{
  "n_layer": 11,
  "d_model": 192,
  "n_head": 6,
  "n_kv_head": 6,
  "head_dim": 32,
  "d_mlp": 768,
  "vocab_size": 1024,
  "activation": "tanh_gelu",
  "norm": "layernorm",
  "norm_place": "pre",
  "norm_eps": 1e-05,
  "positions": "learned",
  "qk_norm": false,
  "attn_scale": 0.177,
  "bias": "all",
  "tie_embeddings": true,
  "parallel_block": false,
  "init": "normal",
  "init_std_qkv": 0.0406,
  "init_std_o": 0.0,
  "init_std_up": 0.0406,
  "init_std_down": 0.0,
  "optimizer": "soap_variant",
  "lr": 0.00695,
  "beta1": 0.95,
  "beta2": 0.98,
  "weight_decay": 0.06,
  "lr_head": 0.01,
  "grad_clip": 0.5,
  "warmup_steps": 200,
  "schedule": "wsd",
  "decay_fraction": 0.653,
  "decay_shape": "linear",
  "final_lr_fraction": 0.0,
  "batch_tokens": 65536,
  "seq_len": 256,
  "doc_mask": false,
  "train_tokens": 286700000,
  "steps": 4375,
  "dataset": "wikipedia_en"
}
Each number is 128 + 32 x the weight over its row's rms, rounded and kept within 0 to 255. Layers, rows and columns count from 0. Numbers have three digits each. The size before them is the row's rms in percent of the matrix's.

# up: layer 2 MLP up, 768x192, rms 0.204, rows 129-228, columns 64-127
# down: layer 2 MLP down (transposed), 768x192, rms 0.188, rows 129-228, columns 64-127
up129 094:152101087114121117116164160170118077154102164161158113139118140104109153171124137094114142076094167105149172131152105098165130137123141070093141123174096129129099097134101149136058139136121060
down129 092:169189106117136130163169162090142173134140134104186139116153136169119100088109147148103086166137161110079133121115201127137180144063122183119122136118063121104127145119081167122064134153122138
up130 100:156177159114096086113142106069161064134174129162175218089099172146116167186092097152103126140152158135154074150150154168086062158139161116152151176105106163157085090095096071120128108064156130
down130 090:133064126141130187147116140135051133063121111147135126135172100172094142148068076115091198110083091136127162163108113155142139079081085098134151169133155108115127125068117127130186158170162131
up131 102:193169110212085115058141117100188119168145177087092079132099086129173124178103107099144113129153146142101131141185152090124128142128147146122105162170075114100159113103100147104130083129126132
down131 097:129116168127121170147141120156143103104116154176112149177168096126101169172140116103132128137165103130124152112090172125127124142156126135169069106143054171102187148136152118122142092105141126
up132 095:126128134088060083151161116110075106116213089109152106104176123128160126150116088111097118080074184093110148162154141128108131153139165087155163103121110133116150125075108179093161133147174101
down132 093:118180104092158148073132128129147114103108085117115150160069165129131107146121169102088083129165095116132083168147120199117164171184160119068101077070089073156121082122147122096109154137121123
up133 094:180151098147130166156140093077132103120171169146131113102102127075125068057125148192183100076138155109182107161157110176104123142114172145092121110139112115130161122169086082144088153104166160
down133 095:169148141138112092151189163168116093097134104116173159109180095122089150073091213127179169137140091098168178145151137134114125140110113149141093121114201124199134117113135104095137123182143110
up134 095:141130114088128136078135153129127126116158062131084122178186140159162133116072132156134149176119099124108065140142068081126159167137092144123077143142128112083090109091091148127141157140197099
down134 103:135102143106210186154163133096207148169080105123166125118138117166079130149084110142154078125137127114106162117107157175140164119133086120152100088062149205157196163115190176106084184091122160
up135 091:147151085094130111134070136129116141116195167108136114169110124101167107077088166173096104171109068100159143060136108155141170084163144132100199076115122079113171141112139221141194133118139101
down135 103:136114160098101187145191143156126146137099126151155104114135128159143111124081114109127168150187085117153094060122092097138211092128067126099159161136184091154040095167112128237151075161147102
up136 090:121107089118149097089109109128121100178086159147132137130155136119138095170137109141179129099112151085140132129179106115095106091104123067152110175124173103142153110142172148194161060168082090
down136 095:128075090130100137126120122102150197059110096158080104066123116111119107132130090088155115123177120049138141122146177134112124149134114090124122135164095154067183182144133152160059064093147129
up137 102:139120157134083110132082147164226096105131075076100107112040121098098150143157124170144137130141196054132121135111149107127107175078151132091115090152117115096133100147200123115083134127134167
down137 111:102120176152132150079131084154155185159147167085081145152145077116136135140138075129147146106117187140089078070120093158142114096128102124147146137190150145100132118143090159123177142072179118
up138 097:130140128070080134092114167109109176178169080153097182092088089103096128126099145154103082093163194141127096118142104210174120146129126127091160124118100160110126120207131135120144144150176133
down138 087:133084129115168018106135174169127111089048137084137172119069171157139139173113132191101141170121160128113112138131116096135081129126135077132132130115085066152136114087084106169157113019102088
up139 085:143118095103094096105096088064150178149086102136190161113125154146124158156059104144127080059103063153098139132119108205163111108174171154130107148183122051131186118177122176124169128155111149
down139 091:130127164110104137096111112058079128091181151126091124106132129161134184149082152059174145125157129096211135067143109116073136123154082123115157105166150168168136139095168158075075121142162156
up140 100:146090132096119165067156132113135223124151139092073164127055145089136127128120240123162073090173140111129141116132144200130146125127141119055123096043100099153131132156152138115084118141161125
down140 104:119096132077134168160153130185159103166201129068158099138109127161107179174130148187083137186106149109149153127160118181161127165095145113122165170103206127082101092133080089150123103145093126
up141 098:166126157168094143196126123167146086095145114135115125132132117136129125088151083110162098102105177127175069148116115100179139097098093143098110126150115114137129123179190149090141094134119101
down141 099:145131120130149107113117087112106101114139133177123150153091130228175093152156109160124094152174162122097176076081131114067102110106136084115124138104098185119127131127120080082167122134145095
up142 097:146126140143162159145139154175115140187170165136070085170147076124102190145107157129130115108149127100116090113159116155135114039174175144157143139093061079081109137134132110111158159109119060
down142 094:090121108129100107120100096127104204194131140116102123161165079121133149173123162121075117126128149143125118029150174132129124121114196136087160050070066101057143195151166124127123160183109100
up143 104:078110099151106134085169114105136122143166133095077102131114169134126103181028124132119135108176155112124141102138051179124167061167150092197097176131122132179099162112114104119096167169116127
down143 114:151144147185114133134138180105136082119123144132175146166132171105129160134117153102146112113082127094176111147168094162151138084193129106117119165072161112103177120149132097138122155120143089
up144 105:117059148134088156129135158162058104163115102111091159144146100093117111114124095112138169108101105111110118138158156114142116196145149164126148125143131119180152134115129131092180126158149178
down144 106:055084125128106103107116158158134149110099148044158168171109128118083138151102089089217132124138107122117097080142122123096120115155107138096103118138072138096130152120081131086036129113163153
up145 109:194076103129093093152115131097157140082113153127125183110135139141116174109086117098135138091100099146138143119142130114191122082152059070109150130111168119091087126123178111076069082121101130
down145 100:125162094124139118101093159148135127152142099136085075150100129114134098102111125128147118086146076139089116156125130155133147135111127140098138136194156158102136048157160190115090059142136166
up146 096:154110131109106095119139121099154060131156121152178119101159127134094110134071112162134076092069159147115155128186122116152119135159125166137130101105110163166129095139087105126156082138040094
down146 089:109165158153100155117128158147160149129104073150069053138097157148167125130137129155132161154158017113127115150178116155130081125184121126125093090167142165124089138074158127199128114130108075
up147 109:161112158119085095122125136155136100126158168160069140162130115073200154133156138143162136152125105075093147142157132140106119040161072048130122101142129145121170092131092092145121090129126136
down147 099:148095127135157194084095141123184143136102100128136140110130140166118072145107071184071067192135092155190073095135143161102119054138122061148146191165148149168139173111122083145163171134127115
up148 103:124178129132113089178127107091142129168148145119112116146106175078115142118133144086073122109101113119101185113118151107124138112131136044082104151217143114172140089053102112121149140133116205
down148 105:148097163105158162184149191142149114137067153161179178134066088216110081135153089133129132141111106193131097087106098121098121076140152172146130112119115150163090174173108135086128159108139181
up149 104:064137110100129104196105055113103109106189160133162132095138061152051130165094138097145141070112139143176129157120144082095094113083162137084108140093099189156136153148096124089142148135153119
down149 094:132148170177100127110116122078204112141069157166150142141099131128138125098156115102092131126137095142094110104130085085130164135096079143146151088160172128097122169153074118121121099103117116
up150 102:173210150092141086102163116065142126150130158064158081116122113106195116139077170129130169135162151156145133131111145169179146138101102177162149092133100094175118096059091138153127173189128168
down150 095:087149154130128161142086172053092174136069152124134132152122120137145138118139119200173151132158132080107139092090108168124159110193108140145160099135145142142151122145154102114115109163134138
up151 096:144155089161171128163126130074087171146121170120131105118132123140133143092135138081159116148150124167113124132125123159070020160151085105130108107139158106129103143102153185126157116142114097
down151 100:173142079100157137147147123092133129115124166138166162152121103130082111114087136092090162116153087158126142090120137180124169105085134115117132208094136108083121149143120174129108149121125122
up152 089:163097119093161152124146137126136119140159170086061131140187167116083103148134030138120111074130152114116108098143137116130145118154147106127172174117099159111085108105166123098144090131118203
down152 096:075160098124151099131157137146143144121081112124120130147123153146179118100133120117126110134141144051094181153075140107131121145116167125138094156055159181122073094107175097122097107117150151
up153 102:157112072140144137159104098114096081101130142108054118165120123161138122166151163153113122058168121132088103174153144127182113125117158079078171138111087127126129119143105143125089143167119158
down153 094:120130059155087117112133182162151109139147089158113091122085124098142074088116112173119121145148136141086103109115156101154097148149138000128153179151133118131168100074127120111099112167151168
up154 102:136120099146082109111132127118180066122190137127126182138151167119030136135202129111157104145117131097077132114182182144143067103119112160065141155127080168154126094100156135182122125118181118
down154 078:103136114163168109148107187161081142122074111129114092112117119163106107150164102123105131122159129092126131031087138168134151116128090102147166136124120135124142189109121113181168108119140161
up155 098:136176092102132141120179098170138125147093177144144097185119144135168134055150118134163167087129097072076100137092095172081106105177173116139159098116143078126146148102099161118141142151128153
down155 101:141135097149152139176125117127127138088141139131162166099086098047102095118132132097178120115151084158167105185149060095097095148128102239088111119124092079125162208199154068106183038162143145
up156 110:078168105170139138128140078114064087131156125137136103157187174148177087115160075181114151118111095147105113167096177140155144092129140141168126160119125153073089107097098113115155152154101146
down156 099:152161123142119102120135135097136111111072132161126172172109154140099155114105181094121077108153145116067171122115143102087122194154135146113149156131200131144173153098162176182145137080116122
up157 096:119141144129119145157152073112169159122126195116093111106133151121124079092116142058131126103108116123106161114122155102160130182205158113137139114180114166150136123145159101136139115103152126
down157 094:139095170145116075109070123180154168132063099120060167154109077165054094142150139056063168137088153164153120084175155113117157092144118108113090116108071131127136186188168128092125098089127150
up158 118:121162076119082081107133096154114159156096133091141115116120179158158143143135113143168110138163153177129175196123134098127139168096134127158129124119133090129129160066157158123145117135099124
down158 117:128171126059149127156009093134167122129151101114073158107057141099161112118158106181105057107170147122113120157114110124136051154124101086180108160133150093115121145153130125091155129051180078
up159 105:120125130107105128154147133132055149170131089102150083136200091148158096096172116055165110114175087133115177133123159166063147125090144112079142175148120108123129101141108091098102092119084139
down159 101:145142084147079189124139126127077119127131132134103171221139116073143125132167185116150109067101131134106148126129108142116133135096164101150145148142094172131089188149077095150112134111084114
up160 091:129107141149051121132109142109178114129084098103121108171110203140116200098109083099138134114121176091080106110186101148079120179122103207156109122166161154141154120134143121125148095106067119
down160 087:112142146127176153115152152073117146090130170128050160100124143171112111170108172113149130087140140094072179101068161107128135121090151137106106141139099080043109123059116146145133127094206079
up161 091:086107136096105099176099084126088113176166099102122062089115124121150129138132133147161085153169131142110089156121116113131166072164158140105105100132116090124110124101104135231140113116133170
down161 093:210152109120104147129155143146177137144065127155112200147080122170143155166123113146113126136071184137141104125133080099136183090134164121141161101148173165137101142168147178177072094106112110
up162 111:142146106149141123097106114131095080134090102162135102130092129142117123109135114110116100135131141091069130146187145169105115123130129124163111178121114169130095164092070175081179134133104136
down162 103:112158097156136058172133106131137199090161133137119162116093149063039103131172120139095134155150075138118131078120145145157144106143099175111189106104112156083091183107087132159133103161134183
up163 102:114109084168123136129067117131122147142104210102141116144093145141121173145140132133119117161132161162114162122147095104108140144124118183133095165151102141159086144131147175134130135133152151
down163 090:162047074104145141167137123107084124073116115162126126169149155158112090128107142133147167162156039116079141127133161091123074154091144122097165067177171140078144142066113162166190110085092088
up164 102:160120134120119109101136123155158075175159101064210147070140138149120070127128133076129105104166070130137159152140099181195145149086165119060124126128132135130108093140130142172119142095094125
down164 094:166149075144146102158186167136141118110219142131201160138126150112193123098130130207170099134171145105133102132109128137101099134111117118134171065189145154134142159176152122145083129116100134
up165 099:133126132151074091152162105120136084118167125124119135109131138159149133102079139135128116128123127179145142109143121123210176104089141137148117107156116074144152155150085106062137169189093103
down165 096:160070093095151127125154106138129160096129096118108170068212159137146101125125130146177129118139111100126078123110113110168097125111149103132153097148147195153169186109157177144114109067077097
up166 109:070126133156149076121158116098103136133094133138097103137143145105198133158089143096134131127085042113142167104117176086096064117171114122122143125094066165131138157150087151118122172162128146
down166 107:112155160164147098178114143085163105125153214153105099173133135127185137106095135153091084090121078152173154186146057087066105146174163131110137096104103057147149146113113189078124088119137105
up167 109:106253087130135145145158133154164198137129116197093082086101158151138108133097117141120131154112114128158107061097146127097105136103106046138118108169107123110096116148125141136077148161132146
down167 103:125127146125165068138130070122131100101139136141167145110194060150148151171134089125131163168129101131188082138139141172138151058108125157134122114116107202147152153118181125135129139108086108
up168 111:144132097103113112181136095171140077154149150105159098154135160128141155119128125144144115126094094139129127136159098105101144204158118118141063136130174092185149182089134099160160175169188097
down168 116:108128095090129149110131152111111092130156176173123100150105092162146153140125144115118135122140124105102158097137113172148116191193183153104067066170144105106116156083112047095098112174128137
up169 097:140139130141173120164138149173135138112125096175116153094130115150140115130164109144160174099138081115154149144090149164122074138172188137126148116148109168176149135126063102080158171183164101
down169 099:110153093060111107117093106186024147196133091119154158072140155046115152230068156125124116196107081138125142116147149183132068084118165094086130103109172147154097122093109164136134159106114087
up170 102:155126148154141099158143128063137113084144167151118161119089145155138178148141087089135134113117131164127156174155163082114198145075099119160031136150168173154160099150140089089086143140122132
down170 103:159149185089128186120120175119124152116109135100079122070156174165211070146113169095069104160159124170075128146106090141142078112088128120089131114089175133141130149124091158076129147113153156
up171 100:141143182125097182080207118164075091132145140117116175101065134066110097133089131152184114136156110141077122142135095161138170161108078180137120127066106128136134190127034130054195127130099123
down171 099:117077063109155128113152182121116097123128161129102107160094147117144117081115125092119131122122159133126127150077134134121119120165116132070110149095178146181124091159151105171126108087083073
up172 095:103110154163158169092100091118112160094148145188165194116183141151114139148151149111141050144140095124085116180102147182079091134075145162109143124106124161110136138166137135158141140122032157
down172 088:127185052131115180139170109125121136149158117140105143109119059115160084099127092135109103120152162106110138151047099109104103172114062173173120103104131090118090086168119117187104164142141154
up173 106:143147118111147118139137140115110139119130118154135138132139109147085189140124100087170153177119153103126159148108155125108147128112101137149157112177158116077170067129117091119148110185149118
down173 099:150144095098177163126117138132105110153088126097147141189104141128092123153127131133144116162082124134164051155175138122165078086147147151129087090140110130132172152144128114108111179127158169
up174 088:126108151143094118130085102138127143152180140134129214102093124165054116106107159154199146077137078169167126086139175114168087096151081112131128099109088151106157170174214180091112130130156165
down174 091:136065117139129103089128152122106105148107116110150122121192102070129074072135151172127113129128184124127143201145135098084061136128151147142114097122128141186176188070086088167112084141124115
up175 104:080104102118129148131140083175137096161100106131112153069127115131162159117135132128127147107123102071110069131126169092155148159100142131182150106120095147112141135119112150108098148166181071
down175 107:189090098163132130108113100140184178163085101107167083148118171133089158123145123122116092164186113140122185106091121090170142075067082115103135112144145159135087144082100057146128190107114156
up176 096:099079086116107162103117103160077153117106159078153142170096097221139103097154114136122122056124184158167132116154096072121143140199125182085090093103078151166135108097171101122180202184149098
down176 108:140087113169114171130112125209109109081093098048120120184094131123142116087184144076134128146140164151147153105165122110136169134128182152083145153169116123141132110144112116116163129159151129
up177 097:122122129128141127122120143151114097142141135185100143078137109194111089118103155088158130123084135163103166111106170126153171108118108142131143165145132145125111201153133183119104120141111155
down177 097:174139188140116134122124115059091156123098131190075196137109101136126119129154106109132132156145116097110171110194153153119115163123164146145098132084141134152165094150176108139154112136189101
up178 100:128114131118209113100188102156135106154157095077119093054130096162184128125083162122178111096093129163104160108139148156181226191112139110137147161107129124067164127168076091147121050150118127
down178 115:127155100126208157151132130146100096100137098067109153107082168131164131149107134125087176137066081146147107198194132121177132179079159202060110197112169091118127153152120155165128130154114158
up179 111:118133096132157108168111114110145128164112107122183100130170163171076142151144155139162088112167179142132100111142131091147111123097130182130105141150150148123089116172175150093118097138154149
down179 107:175131122076107137136184157103118154156119156120137201147117151096154131186139190172111071124146119113154128159083092091111070159118184080189157082188129154181130133107209112148121098125221149
up180 119:130131145101100087136153118149155101146189027142117155134147118137159187173080163119134135125122099115130113108182128182161124130133125145129110182090148104122106151189130076140154074110100055
down180 111:141180174116119109134166139185082174116118120114109167155175107062166136191124126126105151126129148135190102176140129089165055097139121103136074148113126124092099144125121095126199138169108106
up181 097:096118085148103119151128146115168131142171128130106171119129174113138093126145154110184160134102142158070140073172117078128153158200144119105115140152146140094108142182117075144098122145149136
down181 089:175104105177183115150151142133182161125089097129101123090162131191127122092137157097171169137121153133111114125060167090086063141150046142110075136146063128159152106110106158107166118100169102
up182 101:127139173110198080108114165143127114144090176125147117166070095170125084104161134070199096151120149065115181140121091108119183144150125091067143088143158140149125152105137111147114097115077158
down182 095:131164206090137143092157144125095142146185107181152121120133128138115168138187122140160139121067177072126111086099097111125218087107180111126101144096164153112099079090106125157148238152143136
up183 099:107150105109114095165161121112178130142163132112132190091133126173070180106154147154093151176109153133173080139165147130045097149085111117075164172145136125069111141131081141073159139149166178
down183 100:135101085176130125120090055140106115155126168109176113120162166177182065046137122114136138152176138121141092092137118124191179091094114108115159167122070146166143055105143116085115157094108162
up184 099:169158120193083132128119119121135111147167090142120161137149097125149069126120138091116104104158174126144198147175122055112137111068097101111099155117204130199164145129084119187155159088113128
down184 102:132130040174116164096168122197121153198052135135088118119131103117090123121180149123098153103131148125134118165075106187090059107143114131144234069142139167112141146109168113107177111173106129
up185 094:128106176121123071093147129087111135164114182089162112149172126130121163113104109138101151157118200097115122052148159147105180090133168161160148177138114127169133078166090158120140160186139086
down185 099:203127186103091122129150102147123115150101121140144112161133079078147128117076101129089147156098155082167100056136173121137158154100126167147133157144057139134121122159098130111118151123160131
up186 099:160099092210092083183136142122067139150127121141158181085074177114105157126126138152138151119133135103089149133145167115129166050126176159099114130155120128113055111139122181149158150151114190
down186 083:083118142102124115117107126147130099149098109123068144180099118125154089157128111131048171130158089143144095142111070136211093137169152112116120121158134173127122083095072063127075150071120132
up187 093:162160175080118164097110067145111073082116159186167110112119156088108115140081090147128115120128127153108124107130124151087177066073116110058071145139109149153105152141129076144145165174135122
down187 099:068136177173131096127124156149109153124137159117097152124126092208139071131122102133147122126130110143152057115107110082118086146113093141117097113151153089096184146089169192092109104173127096
up188 095:176122172097101165113120089166073136161105114175134107106123094163136133162145175157125127101056128179160161142125136123139093120170141140112130119176128113133164079123123139164168106135090097
down188 097:094161141082157105134122111091154127132145163171138153104133096124096124095098112132132097133146163081129118134144117068156102143123172160104138086185106166057114119150106171174133095132068161
up189 096:119098142132103136069178124072143144135091103097126150137101178131130134139169122109150129105144193095116113067153146104138096055121177103111155123100101126138113147125103146092125172094058055
down189 088:094169087074112130154079169118132164181098122106139140082182142164129075106109145083126166154110172142166145041155101129130095133128116117169131144113196135131109170170082141171131145107141174
up190 102:124142047157139112124098092123129148089092107131116122068023164087169138161145191114141060108102163104137114082131122152107076125144115140136127068102107100148134183166139090167097206088115125
down190 099:157181146085109095147173095140121095112205130115158183154077132189170118124093126123134050067179144161088140126106142139151082109066119144097144142099093108149149159121144130134124124130155099
up191 108:084115118161154136127165146149134087217169139107149143164108092134065113068154118141130133109074106109129114212108170148112126155105162131133119131110113132200168107183134116114107114103108106
down191 095:103087134211126122120127102118118148154097181129153116194077081109139090120136129088182131130155188115134077054154126118147164082100116114126140137125142138154197152116157077176156136130156166
up192 103:133190141116126112139079180099101117105191093112151134140132167178192124035107109148120211127091072146135133165132130163198117111143097172088174149125084147136140134143111118125099148082110075
down192 099:163209131140086110070122195116083165142091126119067120096081119149096133156118153169146085109154188083146156114079122147116178065166081091121120136096107130063124096152131155040140124137142121
up193 085:137137092101154117063174181212125043073189127140158163170164153132139162122104135138133164104165122136106134093123124128136187092121179156080090113127161106130095155138099111067124103134178080
down193 104:168130180146125081157165177050166185135107138123110141137105149178099111148150116088132146079139159096095158177163119151133098179069110152177207098130136132122094153095086138143105145113130139
up194 105:173119114112115139141139100127106159117110121111113155131117201096172132071128137118101094128107088102106139185139146138187142093136158077125137134159167121148108089163111075155198176097161097
down194 095:103143135097078092116054174144102104120127141188116169103129084150168154064089119132133148150054105050128119076141114165139158164190134082133084115120092171128151170099115093129099108172125161
up195 109:149083154114134200152126117157202161096127104132138138129081120114146156088165106131163150134149103095118201076107080128113137197141135137141116108150124155097123086146119082160159139171084117
down195 112:089175150109154122139206104188138146112158135145094123167130183155149102149142129088132211162140105164170161142094143084139087113146081077105127108156174113050110150135121160152134117121104097
up196 095:124131123149103151161139146045115183112116133175120147107154118146123070135163087138158157099148086100119173110148084076135096131154172103113108155171039114131116106125190112150116104121104117
down196 104:072130146098141169118180154114144071081143106104093073121096122124031073128148169153150109120131089202139121131114110157125153130100179092141110127106143136152098184129166173137112137124091137
up197 095:113122122113163092111130150109063104144101131093134172111142114087106172139150140100107088182069145117050061132147073115098112072151152186126130101164120160137127112148104176103130150126138064
down197 108:102119117188083103158155138129136131083138132146131074204134145120154129141127062125080132114114130111104127125135144090068148165144122119143086154110083112193165180137143078117193108155102098
up198 106:184116148138144171165114114117096141177155106144114103127144123126162130074149121174094164099177117101129130119094068172114118145118185155117149108141115110083158131102163134130115141170107107
down198 109:079136181173096085107094141115072093161134105162138142041116140079150111147112142159152162168117131155122164127171124096117090098100134165153124121141090132142191190131120169129093131071148123
up199 108:135100135136138210113117170166091152134147144100133156114040045115131093117092179149172160115142138115090135110097104110187132124081150183090142082102107123123159128116168111114087151138171173
down199 113:131133113159159089089122109141119095149141114120115199119079122115155145165227042166155138133141106147112200112130143077134142168106070194181129132082110140139148065119123135124100144128148151
up200 106:148099073051117161136110145140119107139089124117117132136043178107105083135154142125180129148083130116147079117108106062124126196130111118176144118099168096132152140138083136133098148151060118
down200 103:181167135128167059099130134116108121109144152164177123100210155144192131114097088100094154056141123101141097172117143110139150117178181102129076095109093086150146193116147144149091082100124163
up201 097:106099155095166102164162076124100147175115124065096086110180105079116166075111114118185142113126125082170152163117168135098219165119075145181169115153099177140102109126143099145140100112154123
down201 093:110155072187169136129127117160104133121174185116109151182093106104131136099176117132125103121102117129174120108151111137134105141107172128133111090123195123057146077133100071090107165126120132
up202 097:128138103131177174129102089150128108135121179111187159123086184196101135144131119195137081127099159105092099134154093151117155085159139074129140111146084145163111122135070144097175169095097100
down202 096:108153166132117118160112118183120072141157119176157102177125091178100142116151128038132117122107160143079116167090110150151125109113088106141056142198160144152142087124159162130087136094129118
up203 103:125170119081081126054175110138133158175085136119105086043088116166101075082148105160120160127151110149135086143143135142103161152143149173202129182134149132161076100144143159155140142085079114
down203 099:134174153081154100129154137118159093132161139191122080120097137139138083148165131190090145121154131134105140166072116120132106145150120153123071066126096166097114122069099084187054160162090151
up204 105:153112144093111066144096097177139127134201114109182116146128170078141114119097168154157109137077070127083130126153097141088112098134175172129102133083114085146148103147145111108102113158153125
down204 108:123118131121124093121180129161140058139131152137097074101076107161148102146102131116087095097208138168146146119188177158097112099159070137141120118143164120118126155079097144133143106117122116
up205 082:161155177151109151097158112169095163134149078103152179121097146128075153152135143126169175103168133148097104098138136154152133107129145108115094147186097137079127104121154120097108151128148085
down205 093:130061144146160103102126115118093143115126185160068082086094119136113097115141054108148108140075129142142131110160116101150143106162083084096153129122144125154104147138094110134117147094119140
up206 092:123085157081094096131145127162135192056147130075110158079068166090116168094119110171144145118165088113102115175183203116164145123115094109114119147160114157110136074125151126147196112118103131
down206 093:149117051122145109116132120152115134080109094107121181156100156150102128181162089130100161112152107124059130155098059136117120129129146097104096179102178112102127135148139161117125117155123191
up207 090:137069118054084109100092106098124145086098109078163122133090088100163136131114145111142114165126135096143116080124113125165175101160171161196144110075073167122139090141118143081105095183130127
down207 097:115101086127152131143125181153133160110165105180101161185155138174092071130170105122124096198129094129112138115145102137138104138095138127101096090135100139209160145111115091130108121103147174
up208 116:124159094139130080125200060068072152116119177117163053110194150076158116170097110128099154164107193139117155160146132152092154162169100167121140089194105123118167107080096160110169125130071164
down208 117:113143079062153142187106078061129159116094128099133084146156074097151071095120113115106126153147214128128111176163111149192178101148223092109179126106145087142128122159129137123129123143139124
up209 095:062166150128108140108154117103095181159202167141142143138151085132106096169202067077126141118178091130176140130141081130171180113166108119094106135182154115154087107091087153138083135135131098
down209 118:140129155137140134116151205151150120173125174100147170137118131125051118161127096124096128154194091098137152203172141136145065146153128167181143147143160150194115069164123167093106104160156129
up210 088:131154114118089180142124093167100120133155171182139084123117151137164216131198106174174098090083150165169120135144110089043143108075131097145143150193114148154160141123139134118095143096133143
down210 096:096139177132122145164123127134113155156086095075171133107075044105187077127089101106073103137134119111106114086123141156122092151118119130100171114146132128111163103129167118145122142159109137
up211 090:119149087162114130165149150097122154144139118124083080104060120110152137123155125154137158188143109157094118135129119182148115190095104166140087124190156080117133094106129089151111134140095150
down211 097:094092104123160122187150129137100095072135136147107156113158128103109138138115153138098165135133170157122104136147114144176110162118111126081131069133080187096096114139100112076118150093122132
up212 101:122146110121116102142156121157137128138095079126169136156147138149135151148136062132147111156068100169130110210165122155104068142168094113173091126121179139116086148082160148155178101131120110
down212 101:125094161177140133088086098112219117137142123102136135203122095095118189110192146179114115132146139109098089112128096125168184109180107169154185155180160101145139095168174154077131124134124081
up213 093:097114171173184078080140179130117144198144098141130149109110141072167140220158140156168132136108127114144117140073111157117132109120122121149105172111081156162156128088131128106152139147175090
down213 109:141079182176133208049145152106168087128129136168075106125109121113151131072080121096143131146110149082109111134232125153139125090191096101102126104216167072158144165175110160116159131133129132
up214 097:114152172116146100080157144158135056086159156101166134080134134115082113189108130115124155195092101129094124184100193160087097179169135110141175220096154172125179170116097118116112115140069119
down214 110:142111126122107168149092099140159205117144140129125121087134114141118127115109130126160136105178099098135142125087137093069125116097122094112104089158142133139183111064073154107134093113195032
up215 098:034133129107174099153148129122066101149138113108141161098091173139058143089144142143124127128165134091096130183157085153114195131130160061147181181068145106057136105120120142157160080144132126
down215 106:209127168163147149102127110172070076116103184127150162116093129143111159110144104087135119130067125107166111116160150128092099178099190161130121055096110145130109144172166094195109109156114125
up216 100:141115141133133124113149160152125128060193095117084132113162118202144148151130124108123103119157116134171121174113120158122133203131130113205089177112104101116135151092104132099113106136074140
down216 094:147110168166081106144086124117086140139096163151105127163125068108119125054164121118161116143141106096110158121107103141124158103087085174098076082093112116139020164162147127119100157093125149
up217 097:117150107134090168166121083150114136140131149076142139123140145099137150108126153110119138127090083177092148156124123132139176186099112115133144122179101140095086177121148168078110168118145108
down217 091:130159132159128127140110095081093176017115197166176164145106116106164123071180097136169163171138137164062118131128176155141195095120104116095107118079126086135142120088120108205089158156135155
up218 100:177168158209136138159137109109054117108142117132120165121168100128163106085184108128088110141119129108147132158104100130100152140127194151125091186144092059147156089086108085163121059151192100
down218 104:104127155141111151141093127149131124035092107130133105069097154139114108144138145131121168128078102178179182057079095186105137142150110086123148152109112123164087141092106134109166091155145165
up219 103:115106125128103186144144143065065103147181162131090184106189103135126141086092130128123146091122089192217140127146122109199125154151148125026117145121148111171101188129102114129135126230113102
down219 103:179142111089111118108175138080126125098090128141132165145092147133085129120091113160117146168168181147121183164156173123136085129168155146113129088135136137149099111165073165131125108146115143
up220 101:161131096156120140213113150138129102095092109125119129095094197124130171094124120191098161070157202142214141152101134173152085193166201173089145147119094147131108149092091151138138128168167158
down220 099:099135126215166140106096167161193121117140087108114120144059127166150143082122094157153180124161169131106183190112071121133083133087124109143155117124126211162128131094082150087177118098130159
up221 119:111045087126117128144152140122141182132140120169136136124093156142134120147136168154081101112137155173170127105100179099071064192127190156121107112125128161144105095126086134085146109168118124
down221 115:160044182231121136117125125148089142099134213134142164138184099112074132121133145143124070132130114099129079069179189131138180098125135127095126136135114150115107135148136137138132132159105110
up222 093:123128145116155155158131127176150131152143106066112125136132131156162145151130125205101147144098077145133135077097129170166176101176163156127108211101209140140174122128140115164126092144144115
down222 091:142109105106104105104042142157165163096132149119087166108115110118106118121108142142163177140144165192164101125136151102159103175140101182123073110135066098140124182140114168159087104076113111
up223 095:133106143114123130151147165103150178115147130195131120139117138163142106171154076171193113170105136160145176111109167159136140152102090148141137083081131166083097133133128150160132076113166131
down223 089:180134104148147146133100127156167079135149088145175069103159102108194073139124155177147157114120110085117141097101155184135132163120162110147150108139150084144158138123148113130080070103142053
up224 091:143147156107081113117128153159128101094186064212135169128173111128160130156154147119160129103145166122156114108145150131145133113063156186156090113175110153151117126163125092120146111110147146
down224 083:117109141136125115109109117129101127080087105159122131142108078135138125142094136159090151120144062097102112127126185115126110131054116125118124071175107110114114137080112179176083113161094163
up225 097:072106153118075210185209151098143125130157141126132088142081154152115142155135152138097092104101101115071105114165109168101110142089122103168113180133116186114191150190090115130141142107124192
down225 100:139134136201076132128098088100151129151037099134110139129113125160175099134122155100123153081166113146093115123147093070104146136146097100067159086109110069137106184146181077174162135163137115
up226 104:145080160133087110123119161152190181149119134096200154113049120127087159141091128089143118182102133123147128210079128100106113115114096230092120095168158129154133148111052118126144102161089115
down226 106:119073091169121153172149135141084068181142120118112146105113139181077164162122110203160101165107102148123044130175118161134177068100147124110107129116154141141150099120148129105068156146078121
up227 091:125141174119109162105126088106162106129109099164140095132131115079189123127089145156175133040186175162157102113192117130123161167123166122098119117156111089057085158157127108081162136133151106
down227 088:144104136089144190130093135132091077125125178176105156136158112163113056140098173104108119159147185154156111101161139190109134128135064127125123140080169096124147125189098123122210124104115133
up228 101:069101107127114124189137102142055143139096161080171135128130197108163123122141155097031158132155159154122098157155102131158107115155117120090132141108141089126154123121155187086144118140051104
down228 098:180147129139171129100103168158177130191083152070176133156099127127127167158165148132159066137146115091128115085091107152073110154143121111133100125155193147137149165189148089132117074172089117